{"init_std_up": 0.0172, "batch_tokens": 16384, "steps": 12427}
Each number is 500 + 50 x the weight over its row's rms, rounded and kept within 0 to 999. Layers, rows and columns count from 0. Numbers have three digits each. The size before them is the row's rms in percent of the matrix's.

# o: layer 7 attention output (transposed), 256x224, rms 0.226, rows 77-127, columns 32-63
# v: layer 7 attention value, 256x224, rms 0.141, rows 78-127, columns 32-63
# q: layer 7 attention query, 256x224, rms 0.153, rows 128-161, columns 32-63
# k: layer 7 attention key, 256x224, rms 0.159, rows 128-160, columns 32-63
o77 101:462467497503507495509530501577543386557558502537432526522481446499448417433502458550436512529402
v78 098:478450462457527530484462571403378467469492565474431491579565582551498491475547484499482549572503
o78 097:448505497518535550453547581522525493428431489478395459536443463487596515524506555520612476573459
v79 109:494534543484485458542467560491539448463558478512517503537449527530537494562528457589455495421455
o79 107:494463538483581506479539522498514540516478524518465498545508425567502464442449502396450561548482
v80 107:466531527527510408507560525584522412508514426546470581545469586472471460521538498491535448426473
o80 104:479519527522520537533521535450541496492526570552511446435530524510533506609567498536491519574566
v81 101:551446541541514471508439556462542424528527535543562415539467480490572552546513504423465479421519
o81 097:508557446517576566507536443480597512456473513523457575433470471437519537540416415488538486580417
v82 096:499534435491528460458618497563532389443490472517600485549479478499624516514440452450386536544532
o82 097:516454506528564575537545560484623562526482507523549561469536459477513390363434511513531459466550
v83 111:567466546523491559517541467447596544516447527577446530502486445401475415574500492405522476508500
o83 105:372518511475558509506490563488479544410488494490468465453462621507454426424529469491519466420476
v84 098:522536533494494500510446557509519448474489533453452450435502510601472470474591579539501521530554
o84 098:478412510506498550534538448523518472554517499549578550583453494532480488563559436446485514488471
v85 099:471502518473506496513563499436474456531533444476478496400497470511493508513496546475458576409489
o85 106:515511532466368591424466503488498541452461387539568539542464432388509556508502477536494479589561
v86 104:557590549466518528588509519509454459619461499582465428568523583454441520427516488478505541447507
o86 096:528373470510567562466480459489578511475482504477477562482510500515624487484466520529462484519555
v87 099:518427572521483572473514464486463596428461560638454464557452530522534494525434475448549496565511
o87 096:533516499587530412568412546614449433588452539477487539491550511442491486554557479571431479435502
v88 108:526463508577528453548581535592625454517463456591537484516498583468467613432508560517562471456545
o88 108:562610553436488542457525466507446593504543573468493431516441400493526457543555488570478467508502
v89 094:496515533461466483461449524518437522529455432433540511482508498491435487592598545457492504568480
o89 091:474529525510485472429493510465567503430546597585480519492505573593564450488384565473460517509554
v90 099:520484494446444536554522523611549406473506520537492504528553547572496566544441429570528558604503
o90 099:509472537431626447513536496464480415513442514402551443544605500467493386500596540557437480413445
v91 105:580419458356469531466541491475555464509509591530523584555542482443499458518508598518442517498664
o91 102:482521509515495485470538601453473557524504536417487518530514470482430507496639393566598515515539
v92 112:455405496520491386458431468511492556531530564514530512510457561490459581513469530547483499475591
o92 116:585597529549498488505579452500453470493532498492510527498462482463503479508457463489464526546481
v93 095:417516507478446587471483448337564492510527472561560537500588540467530523436526510477491413507433
o93 095:525501467519549511475476449504496574465421565498534550461510457443528581508545419457507560490526
v94 103:554495504515452607533516514434551486550398449464433520545479552569465510480393530568470535438496
o94 100:452510480443389484476512531448569487432493517492523464424550441501441502518531543414466514567525
v95 097:460536420442518398507478485553533530429478470497425597556487460518471516440524449509423430525466
o95 101:540501466558540505565539442484554511478531445495470473587532557480519523523438457581502542457500
v96 112:580459510512559538532454547557517491515451533508547493426498580466495587555499511532555520469499
o96 104:510501490452455501507453502473472541472557424586434504516546342539468427553476470513553573514542
v97 101:474525538509429423468472509453556476508500463501499512504471533371491462477460463424407522507509
o97 093:513475637475483468367535442484537431495561515411589486424497495474484412476499479522541528454420
v98 098:489534565417519453465531476422627588459535513541512523476501488497397532482512532443476484597569
o98 098:543551455526485535497535551468470542464533491517468561487545529512567520524514432528533570495604
v99 109:500429419596574428420560586498460448466549441469563444478518575457504498607480501508468529515532
o99 110:403452501526509562562440491572556507472494554526499563467422472505476463474466564469491574579572
v100 094:526542546468489557612545545508564523419548538467541496516534475466498502594499513410512512543467
o100 093:544471547485566476434477564591455509461552460485482514542392546469599467448505436584396477427523
v101 096:554619516494438443594441458451477429523485557471486570499462430544539563537537463562544500514419
o101 095:437535493513511582584561525574582587466461473416444473464534527519486447514474534485436456510432
v102 099:537545566462512535509469453518480522454428366485518422416517517480481425544599484501453435651544
o102 095:445520480397523452451575544486506507412529578512551493458470472573557554534425437562512591410483
v103 104:392483601538547459425531587592444487459482519518404435454401498491448604543568558544509498532441
o103 102:540510370529577533485534499486568561578552479580538486564514523503546458549543503513515449473491
v104 104:496468461468444502521428458545471388420510490453492529539424419500534449597497517476493459553425
o104 108:462528429475498461562542503476527474517499468457547504543387510480575432490436467549485533421474
v105 096:562567522600556570468517406393537462565490370504486459551533540604530552476489480451465574512566
o105 094:524552469435403475441571576509565614489554505486493552499485538477531466475462528534489543478407
v106 105:602598516500521508497519510561536472515392539507504469537475504547484466558435533438536441442522
o106 097:390456456452556570448513473477506551477525534459487503544491498529495422475495581482454503513454
v107 107:555473551501538422533454534549508502413528576474458425439572488478457467503520484520522468523475
o107 102:477552444502494464525491534390479485501484442567485559471482483516565460525538574626496559447505
v108 109:460430496560485514433481597495390651437568574473509579491516450534473420524434446535439412586486
o108 110:522531507525515477552469507453568526431480423447559476518452533454492496490453559540476584463492
v109 106:536424567504602488508421488537412473424540467633466537464457469468567502546521573611433560517592
o109 108:471444514529506475513502549437457579639432588474579511473472466436542451540583464429568599484599
v110 096:485517480566485468576477599506510455469496500475526534417558467565426555497504520455455569510578
o110 095:443448521564436494490589513538479569462456553392516529424501488476500477440530496522548459530477
v111 100:531552482467490473554523548534494529469536465455437464518533470423460557544449442430542456501484
o111 097:568472545520546618437518401479461495533447536526512502469474495564501487455463520481455566549536
v112 102:548512522516457541468542499530509472474558501523504520478505563470416535585481477506559464555450
o112 108:473435555495541361530449574489556440472518492448478489550442501524568446509458560465433522452388
v113 103:478475525335509467510473513541429549480504519467497574585526542580402624550538443459384503589551
o113 099:471530505518539459515470427518521467506466513563508456471507405486563440550512513582479520472498
v114 102:474471525439445414442555477483444440488482468495534497438483510392514590540531486527503513434558
o114 101:520567508498552521522586444552559580529547480549491491498439543534548476511528578411527524475484
v115 109:560475465490534495576532409591493505499449450483400463484557420457542479529631554495515477579490
o115 102:492542582540526479474461541421430438484457619536516472573501517567436476510423508501542530475486
v116 105:530500520588511399427523451452557553467455493419522502441496513503623535415486475417461492443446
o116 098:453475480547504616517404532618585420529533446575445419525583589427464453531390473509519468544446
v117 103:557537534475469466531488431572611510548511469500427540516405497409490470528552499447579418503541
o117 092:491512500541587488548391544462505494506562569529526457472553489585550520502459520520564534490535
v118 101:513502483466451483487565649507455505426502598515425431544505461486533506532462434518477488412512
o118 100:498454517551609498493421441578529530585466417461523547461561462480577419527521486529545482482503
v119 112:390415435457481496520452537517517519450587540526564484520532586481636545479561526507394429481454
o119 108:482470544529475535432501518501440554535519428562392577519462529438445539510502435548557422549643
v120 105:504465518443442538457458535586427581415504488529485454540553497521556488451442494499468531457504
o120 112:443480591505687491551458507449519515538427506524406524514458480388483481507533485505413491432529
v121 102:436591591566553448472512494454555510401588660492436445455536571463563592534548447459536491479463
o121 099:522514483534513667465423477640474500619510497530479430483590480553467507554442515490447515538500
v122 105:435380483511456480528489395541571567471484405531483528471532457560548440514458460520488555501515
o122 104:558518421476442412537599603497456481529506481465578412545418414419504557496505425500495442506499
v123 101:475474459456519537609547579501477526567516512419439376483470506536514605466464472628484474470460
o123 096:527568441500482481466503466545579452423456538464486532581541483404506519546446513450496476484487
v124 111:498515427499554586485458502514510439568477502479563487556489506511557507582498422515478482447507
o124 104:515653526550442480543602520519509549556514477504446535468541433479490484438506540505547512498514
v125 101:492490400496554567475495598464498517556521494462515541545522498583613450484492480520495477566474
o125 097:514413491487425491488419374525566411485531508510514427497417480457490520453479430515502493528493
v126 094:430490583564593437473637518582483520507534487510577492504457449374512577555480470469550492572500
o126 099:536507548489577508491520460460442567464472563554503444400538562527497381538488596625548528585431
v127 102:452454616527505467523618471508570514531515578438538423438511505482460503505461451437517545465488
o127 100:604516435566491496424476406483495477462496457562442403480463457546488470431458565525504436437523
q128 084:495499593557459477516472477525562548527421616510488541516501506485447530528471555460539492512592
k128 088:567479488405438595513471494491443513468478535373439478456525508478478473393569457499498572548509
q129 079:537485536515448470498494553610528407501458622573484467466518416437502448601484489461438559476522
k129 091:484484481553438511462494533471481448482457538492512503540505596626453477414519559374462501437453
q130 082:544426473521520537457491485622541502500397529550394533480492594503471475387554533433533402543503
k130 078:486490396478484493502581507514462538500540491590484545508460408462550521441459481488479495475576
q131 088:449556620528533518504540526448467431450547514523464384491506552570465509512491518535547511437501
k131 078:438531348544495584444522492503494524506430477517450583554482514441455506542555487507464567431574
q132 085:428358477546466504594638553471439377462547577442508482473529505537468531467489530471527517521541
k132 087:505484405473505495424524522437579555456516475520552534476488365419548534559507512594529456519522
q133 083:406543414531543503549461483410485426550474492508484474447527467452529482490476461528500473516518
k133 079:604575496472464438513531482555482524551529445549454526547561599559483521497530551575508575361581
q134 078:510548503496547568530570508497499572524445430482494571427526427582537413464517529502505480393502
k134 087:481464547491544523493430478521565600508426588531569458415526534605478476420503443529525539479518
q135 087:551562539451498534505405463447523551445511531553527497447481480532516561501525502574442479457552
k135 091:581411500517507487488475563450486489526488490494540493514529400546454518565518459473477480562530
q136 089:564578510537482539561486455459507473401578453479444459536504559528478419397489574566610479417532
k136 088:449430446498445585396593483527472519515577473470475537446512505535458477451481480455488554527520
q137 093:543593457558414442594482560429439455516480544494506539478579520394573406484396531503490481512511
k137 093:400577482523489436506557516546458458481508419518429558510481453509442554584543593578529491524514
q138 097:536372522547497427528470446516482528549452518538508559509552507513535487471429528521451554462517
k138 094:425568518513601507564542401496491607501390562508539429507559442482499554513625440466451454570439
q139 090:504512409506566536483483559526535480502502569379488573415494596484502503379419526489460527456481
k139 087:481413472484570497509521428473542526484482494458506517513457474499648489474522525489429519557462
q140 084:562534496475566420556464441512413400400452549575557518518482448459515541513504451473513511480435
k140 093:421542458536503516455495517483496609541470485554371559498470358465431465489463498569485519488461
q141 086:466585451561464590526592541502518537449512493442544588489437466515537517419531431482467630531527
k141 087:508511429458461466535538618531512522484485497600506416537497532494476484515409485582471410503530
q142 098:549486521490480559464553473486439474491486534551490526560594505552395498466486446460483436547481
k142 097:424536464527502443412477546556565535445393529530512536446502494487516428484470594527526509555412
q143 097:464432488586437514570564538416507470473468532506538488508510502533550542512481571510499497480463
k143 097:448494559457502454387413560552464472490587507513505468560541569434549412508553440550411512465504
q144 088:517556470512402490505604489520525567532544577431509551562628487552564510410528513527422424467484
k144 095:449495464534564471532564480468435419511426446463501466491457452487523515462466557496486556551648
q145 101:559505496521532495533453453507517544442426547450475529434531549454468519610420462453529481474465
k145 105:521543526607455397471485490501528487403459506508534347471477505445539521576574503457537392457506
q146 106:448548623510529445546587501413462532502483450443544494463470485443540473497424504506514454432483
k146 103:458475507545466554516470429533486542535426509513494474425551573549496543466572452539575455513445
q147 100:530502424488522536458448482450503508443544496545399486468522500550516465527427473572488572492382
k147 099:543487473551442478592481390502425481513478471493515503506600495524448440578522562448517544464461
q148 101:596539506570564496541490511419476546438487542550488418574492463595545584557463427458551499486503
k148 093:502474458511508441457541552601522463432522533524501520447483460479458585484537501538517542427643
q149 102:463422506456542563503543561499463530486510447546457494482445462533552498405495474545384538474440
k149 111:598543507496500412491491479427512504542440577558473443490539493466506481584477449495488487494508
q150 099:466545470485519471527549543468503452617572529524520417498459418559451456466487473456450513414600
k150 105:420459526531593506569475457393456462427414446560555487519426581517580574519542444527570512499551
q151 108:469537509491399505441505517464550523566489495503445457543534680432500584483450519523512440404497
k151 104:579509517519395516437438430422503441445586590563444513474530498541558522481539444560442410535496
q152 118:498512555514500453504447485476552593558510500462483429527558529549522481509480531474430516471405
k152 115:490528563519425474448493470490446433550476493485487504514582674501539524523505510487519493484558
q153 106:454582537585471533524471517479595546523535523414474534523439506586573474431450477416515596455524
k153 101:484495478492517551510561518529470472548506520444504426445531601484495544549490513427558402570517
q154 108:512464474480504473556414488440447544584543552576524538470561382512476425502575492397487481483467
k154 108:523546474509517436476576479536411533477461463470526482524461479510558496483530518364526464534509
q155 094:561484543518512504513517504488491555481464443488538509591401530430553519503456519476538450471518
k155 090:467520498509553538497504521469597524490560498546538425537479424549449463597483499494458444407520
q156 119:566423523507482497537407560449490399476437577562449489552475456483522446415534595488444534475518
k156 120:556540490561473466543561466470498457418544549432489470499509499485473495434555614482488582572527
q157 125:439482552513530338423573551543513481527473568503421569488458532597406543564534521417535467435496
k157 122:512463550430459420449548517520528536558520443533484483457453476497512623555483486599445468605513
q158 109:476464479587521497427491505391535530469533435423588591461510610557517486423486492494527464529515
k158 108:503382462440567552459518514480567514534569470423478497486418534490488429509495437494525530470503
q159 108:562484490558486506483582444565536480447540488523502528485458532563567540494503551511542548553441
k159 106:489446551429503555520508533518517508519568536569588417519603510437451480554478375496484600415456
q160 091:475443419486500520512498448492514412511533446448423490476530484414457522520474456543579546515521
k160 073:426513512543456605482444443427499537501477509571446530556400486485447541509491505539473520418470
q161 089:570392453462489496500475525507428494559543637441552410480538505487569449490526527574463490563571